Each number is 128 + 24 x the weight over its row's rms, rounded and kept within 0 to 255. Layers, rows and columns count from 0. Numbers have three digits each. The size before them is the row's rms in percent of the matrix's.

# layer 3 MLP up, 768x192, rms 0.0879, rows 506-571, columns 96-143
089:109115149138168080122104114162150120130113120123106142125127154115122176129118155162117158143115125122076142152151107078101127110146138082176163
098:127105161147143093120101095152148112155096137118136147113109120110129176126117134146068141149117128124087150143128112122116113099116142132171160
106:131067151125138095119094123159117130133140112128120139110121128094076124111141117139122151142121103141111104138117121087130101153166114095154133
104:135068125129144056154093153146174125132142100123106132116127129124096135178097128172100167128115144139068143144169141105121113117128141140144164
101:126111140144150128105077136135143149151124135126104155116103120072136144135124097095112156151112111131103128137174094122134127113123131139123169
099:121102124147124101145048119141135123152112103127106160136097136111110156128113132136100146121094126163091149162131116087128085122126129120178147
098:137104122130150111147075101167159143151126109150105149129116132107128182144119146142089175153136151124099122157141117120102139133124133113152157
095:122093121148161100123064125145152159140110125130148134090119130108126166126111127147113150152120126137071146151158102088118123115112142116190159
095:097108178148165075126076110158152138150115112127097153113129127101140167131097137108100168122074118109068132164153102091108122109124124125169144
089:126134167147157053106094118134133120137123131116113122093101146118156148152113133144111154147066117118070136170145125096093152123124132113138122
096:117137152138138088122090103180114149127090131141132118117126174119159151161122148164116141122093137108090141146168107119132096105094152121159168
108:087101104134132116157152112133125140157167107138136166139108098098147136135104122150117150116156138116081155090135122125166131113099139108140130
099:094130175161099101134076148136128159162120150135076121093089147080089143120142129110137161131114145110103140119156126083088120109132119110157169
110:128146165132138117083125149122114141164133105130115110155104146137098148118104132145149136156106117115110147129110150101134095135130132130141170
103:105075183110135084132118105134131152172145135131116135108118138110117176141083122134099172131111136098079152139131108099099114094120140139136165
100:111096134142165084120111115169139148149138142121125138107108152098133161137109119162095174132098128135067123145164112105117111110109131125158178
106:142114143144148111140115143185154116139132116131112158114134123131124151142137130132126127130103118123097133161159107113085124080112149136207162
120:134088186112166110117092112146149181146151133132078112123125136121133109140114155133100169104119127134096093147164115129119140086119132136122133
114:144090148135127129143094105142178156130144091139131127114048184086145150133071164107129125095108135150128110130153122110125127125106110160136132
094:118120149151095116113131104125160111171157152131115090065154104116120141087138099131067124125083086132121142158141131119069145107115131141102155
092:136090124145120130120071106119137163130138148125118120098145143152119159127156144152095115124116100135137157119148126136117115099043135101119163
099:116091144130119077132099131151168128137131123094114128117117137130102184119083135164111155125102117121061155145156129079088113119087151113143190
092:127088145133143076131110111149156119137110135115133139135117139113129136146132135137110132157124134117032133167156114089099111122115144109150152
062:150131147186137119128095133172111125149108143179103138128110167108140156117127128122135203130134145090105133137159139104131120113137075106145142
098:111103123136136089129106090151162136128152111128116164106118137108140180127117144137098155129076126125085152155146126082126108117092152129165155
097:124118125161142077140084128173148133149122116125127127135094161108123145129142124137128157132120149127070138137161129100128134109111127123154151
101:114103165123152073130092102162137137146151122126113147103113155123136162138118146143111158122099117122087129153137112098114098102117132084180172
093:138119130138130097126112120144152132142132131107129138114127116111123182174097147157102133156114141127105143156134131111120127104113153110171151
098:076106184111127106130132120142129121142117142129164143140095142120128152109127153128113161117088115111116128110136135117132143129064137116151129
092:106089129148133115127081099180168140144138114127112147090130154104111162150116155142097138117093134144082141159158124090113111112113138100163187
105:110099127145145070148090124194132152163117123138122137127107150087145161145103125169110142159109139119084132152129120076107130106124134096146178
117:134059138122154122155115151184112108133140112129140147135106137166088121086098089129140161147130127133104096140146127117113095123151128140149148
097:121092136158160080115076132165151152168117119114109135111108153107119161136128143141112156141108127131073141169160101083103121132112138117148161
105:117132109141088085105122102155145088157104164128087124134092180076133139101119113203135157108102133148112139138121119140107107150153119143146139
102:117085151144145080130097115154148122143130124120097156116098154088111161132128140148088158157131132133095118144154106074130137122101136104179185
096:121113153138146094124102114167148134140136113131127118116112149094137173135104156143120155148108141122060129152134117103100109107099136094165154
100:121098140165158103119091091154167151151125150108130119109116129093127160137122144138115152144128127117093143140151091099104082089094149096192171
100:118103127144146095131097106168144142136116137121100150112130121117127136140109118158097157132110131136080140149159120089115130088115148111177190
096:114084153148150081127089134171144125149126106115115134122107154119120164147114154132101158137112107130081141153146102089117113125115143106174175
129:140103113118177132163068144144157174109128090140157143164085137092122100165114163094147161135115146126124102151176128111124137128098125145138126
101:125104150140132096124101126175139145144146095129106140130110137127140173139112153128124160149124134125088116157175117109133114117121142090184163
098:116104159152154083119109092170140125147121140120102148103125153106127146148116144150109146122112140120068128161151089102121117109110143097160155
096:114093147147150094121082107161131141151116120125109141122124151128135151130119164136106151134113117121074141148144096107100109106105149099169176
091:129117148141164070121096112162154139153115118118126134104108152094130185129138142148116155131104133122066143159154116096114117108116149101177161
092:099130171135146094110109128167119133143154135137112174130115135147175178153118123116103154113086125110111126121108106137127134051094139096115142
104:123111107123159118153060136149135168163160122143103117147070139100132184139118135142143141135126144130124151129129131135089116126133117137110152
093:136118159153124087118079114164149142140120096128106136125124151102129171134088147131124144161104122117066142142135125101091110131105131105157167
093:116094149126148084139118130170134116129122137123111121124121117121131147130098138172088157158137116131038139128101149148146119122105133129149160
115:116087116145146147134102151127101128139157110142092157098090159102138155152118165095140123106090157127111136172131097062131087128125137089180131
102:078131119172130135142102107108171107146152075162167116107106120129171145124135174097145127091134122120106131159163144072099126091104120094130140
111:122103168127097129134162166193135093133162151136116137119152143124074158103109126126146116159123146084119129146158097109099119110102143093113179
103:110122142168138073123114124167170135151138100128106151118115177081146152130100141126124152134100134131094113144136125101090090090113136119132174
095:111105163123176111137066088161139152146113127119105156127123137131117170142126135102124132129115126114082136122140112112124128106097132116202170
109:138118144141134126171137127165113079113111100122106150097111156126142158145134132152112114126135093125124150156152139143131162117106151124150175
099:113106141139134099138086123156154145148140133125107142135092153100157191133112144139108141143124134119079137146127118101101119102113128129155168
099:115076158147122107133096121164152140153118132120143125107101134101133168143109142141102156131106127091088131138146118102119102094087147124184185
116:148138128135161120146095151136157129122155120135156106136029140131157124111098098156158143174087130136122113137155132106133142139136122151178127
099:131096147138155081129081128142149164150103127119136162090091147110145158151111118158077142132089126123070140155136120078106107111093131124157182
104:112102136155157104117104102192152145156126146130131127117118145102125177141115143164120154141109122123075142151154105075096119091115134106156148
094:111098162140186147159104095142167147120131085110097184134167096145127158118133098127037131102140115140120149091143147119110111086098135121152132
114:133104133115161109142097103188140157139123152136097111106098143136110140166109158095083145131095158132104148138138106119132085141112147127137138
097:128084141149148111155070110157142159166137150135130155130116135099142155115111138112132158149122135106077142132146122091117112113148134120162140
095:094093148150142094124115134198134133139146150134139136094104156129121161118099136124116147150102127121086130167151107092132110108109146083155175
103:124112120132116104108141103156119089127106133127129096089170109111157161136148089179107113201110106120125187116118146136123116124074138136112177
091:112098168137138068114109109147143125137125129133100144100110151102120194142142132154112160132091134122066112148151124089109123113122123111164151
098:114097157148151101114088116158169154154131102139129126119116157081123173148116148132109152136080100122088142137116101101129111121099136131187165
# layer 3 MLP down (transposed), 768x192, rms 0.047, rows 506-571, columns 96-143
073:147142109147123119134130159131159111128142111101118145097112097107085130109117096110107133117142103118126125113144150117101153082111130135112130
073:116099133130079137159114129153155089130104160092132105128115128083105147142096128104063125144118120135097141148103139112123157150122145135159131
108:166112138158069121089139118066153125135129104132155145113137092103121140114136122148126142161126118145129205143137169137116117165112122093123105
135:110159135118095147142104099149091151129153142122124108095172159119154162112083145173178098129128092141119154068168142110148117151140156148113144
091:117114128107117135075132167146133125150114093146129156106139128094138130124128063165113118147134106150130105161149145111134162161121127154138129
101:070123128106095094197044138127125116135080132107118131132115154098137113124145126142145158146114081147152113139101134064128130168165156105102173
083:079124109166134086163084115161172136125090100136135152158105113134126124124116084152109154116144127137123138186161137127116096127098141138152170
076:109140112148159126165097141105143115085179119104163167140128106131106165120148097150168110134092139168114125109201142140131140151138167118095130
079:100094111110134144103127108158116129121124115133082118103147169143175115129135107161140139145102099120063119100112116109114134099154116107141146
090:116088153138114130106152120148159118141129124137088133169096137098153121131111103107133144174126094089105144111134119109121117110134127124124123
091:130154126110156091151111082119111141088121165138140136077110120089106126121160145139114102098068105133091151135124134108092137124176164155128188
133:146111130138170134110167109097122144155092146165133096074125132150137097163128142156144192124183126105189105145090133108141161119137097138166138
090:116158135122140127152113132056124178127139091131141121119137117125154114152151146159130137150106130150111151080142145148170110079144121108106141
143:140127110087142149123104109151172155122126167135147110117124153138139123087120130119111110103157146084157160124086170205103104135130113085127148
106:104149134116078109129118127141122121103144155135122114122126142128144126112137130104167110103123134095120117108138136132147138115127154088136097
069:133161110128141121131128123107109127124166112137137122079129157159145124114144093128153116118128099135108112086146123098136116161104139127148116
165:098114117120142108101117112138145121088136140114143143099155143118117149161097170129066124130108112105120150071143123103125160164108141140141111
116:107088135121179155090135110168145152085126145153158130109095158137164170154132124124102134185158081151138145092123116103095134118148121114118164
136:117091122104104085145154082091166129127131125131158114129107133142148143084094124070138124128107173134115075105128152143094107089144117136141100
090:138120105100156128102180110145132120114107108132130117094120144088126152172119151154143100180144138134083136106147153110133098134127133143085116
093:102132171124131149087185157144090093122141096130109150137131146098143164130101123122129136147128141109078121154139121100134126132153126111119129
089:160164115152092139111161157105187145103120105123140146108163123114129129122062146133134111139108115097114111089193148127137146147080123154126141
081:122118112150107125129125133137153154121087139094120160136154162135135107128111139101108079148100132128140108096147110087129139127102112188158117
095:107128128092113122142146119103151142100132129072115124159136090144120125137122140120115087104139091206015123139113097157131126115113192126131138
076:112093128107081128129154148145152109159146097167114199134100150188120152174135114134143121124118115133113125149088169147150164119105154138083136
088:134120113151132154133089175145167124116127120102126140115079137102107079145150085131141124100111146139100121127113157103145145142125152123161096
068:111153133102142085105137139124103154133193132150132123103114098134155126121129125154130139109153101142174116121085121121140138094152114110122134
095:125086121135139092134112146179132123124153140122165127090130140126145181134096126096100127184082137117181156139138141117123151090122137124165158
121:122153150121109123130138138116109130128151166146134138106080180119111128133092124161158134152152083142207129115130128142126134141097097136143165
052:125098183124149128136086130113095134128142131132121163103080125087109136124128128103117109163153109137249169133123110133103092076158159116162147
081:151127148135150144141087128176182149099107178106140176086119107104127134131107104110142134155142126105093125115121111135132118121102127106137125
122:121119083114115107092097100114151139148102122088153181087136095153167158106110141153087125161174136116118101126065151140093133097155131114110163
062:139120133119139144117147131181155123150147129133091150122125156122151140119110128100160132171084046127104125066137131110095138102121192121153127
116:078211126147122123167071111104150154137118129115061155175139123092169126148126144153143144116147107141110114102071136116148109141145125128128160
074:128145132121143166182127115122148087115127125144149128126126163097152164125106109131122133158157134096110136136150124106123161121127122152146163
064:098139143139108078156142112144158161107152136093140074172109100123135125099150117107132118098141122115081093136147142115135128127147137102091160
095:108131175133098165126124153115156109120126145124147086100136112123085124130113143119146094104149112137107126106146122138138158105159140095151129
059:097146156150096132150095093132139107135128130112158137117103137135109066121102144135138105136122081097161163089145159096118102122104137144151139
067:120141149121113097106142152154170114151147130115129084106130163105134173137105113149129134135109126150149152111161093104150128108108154135119151
144:131132161125143127137133095108154113121128120127112128145094140081136132111121119117106133119116156115116100111158149115128075101171145066138097
075:148142128157097116117124166135107086159140099136122144131134122107130154127161145158161137163122142151153087155140122086113157154163113157156115
066:119124131147135115104161090133119137076171152148092128104146156157126128130103102137142123119130128114047135115129138078166114131142136084156140
068:102125123119123097138138135139158116106150126102120112115098168142164136105143133166134124101111094122144116108158132082114115126105171155120140
056:116118098135143130115090129145131141119136169143113173132094147086155101103163085098144125093115131056014120128171132135114139140126137136105105
102:099135136135083084094135122143120089109131125163116164160091116124116159114084111178160166120170092131188112112123101124135115119099091118106145
115:106168112132087129135121155079118118125131136125103151125114124110142128144137149175113150136130094133136091168133170132137123183154131064130106
072:127141178139161092127130146128085097089089143105111134152091109162136142110127159136090105103092129129103138119115126113122145152106167119127116
108:142143105166144129138108089120124091114146132135120135106104148099148150121102059159118114140094108100193132089122156059126150144132125141155140
123:119097077108140167121122172130138136082163127133087095117114140111134149111097172183094153202115124139124088148160147074086095113123134122127141
107:118118145084097113128104076112138154125088167170171121128102138118167094113152147108155127110114107147106132111181170125105146131160123144159147
135:112132183116117152125113182168126123123133174139124202097121158114102129098131100110130121089114152127112113142164100124172145081111113132125178
075:140125134130117106148154148063143104109128127135111114092134144152158108156181096112110101137107157136123119113134166138103166122133129090150181
075:107139112131108103141113094153148092092092132124135104093076126109098102133133140144126112111130081113092109114128132096106148105149123144151158
114:099098116174163160126150140140102098152133144143115099136124161131106115135152143146110107101155126160071152155141139100149129107161158139123178
070:117121113133103103168114123104180134131140122145120124111110164143128157134172129115110132160133126133163135114164150100123128127126138162165134
084:125122184114097113095129144104165101151161139129133145114131153088146117133083090126128154151098107105106141130140101147108128066130147111192155
143:129115149134104161136089099125133123111137145139190107137094116136175117117122093122161132120131159124099120143110167167148153120154139119160108
072:167127157142106118151093158105155131131168144103135132065097120141123141129098143107082125112123108103119146125139169086125154125131173112148133
072:145102125156171111117149138100159113099109135113118135033129140145134154123112130120125119139136142113112139115168107126103123097144169098131114
077:127117173095143096115165136134106141124162144137151097096146115152135120175124117135112115161110104162046124133129142110102138150070128147081080
117:154132132106115140079145155139113119161134137155128137141070131101136145143143112115140138125121179106111126171120109132132120112130117152139095
085:127100121118131099133118163146191146087116154110216128147078134148133131127137160161134137183111147142138112153153139128114126140115142108122169
073:151131127097161138065115161125141153133121115121127128095101113171146116133076038143130137100143148165163122168141147117120116110105126136153143
106:136124150129132132086154103124098132118093117119130097123147108080125144131114137155150097114123126121101123134108116173104133126092132107102121
075:108144152142123093164119126095195067175117138130100143163093152141129127125149137098104139114175095107034127126127145131130121100151107130142121
096:067170161141096091124122122133176079190141133128109135114132136118156146131145120152144116177087116121098139116182125111129171103101118113167192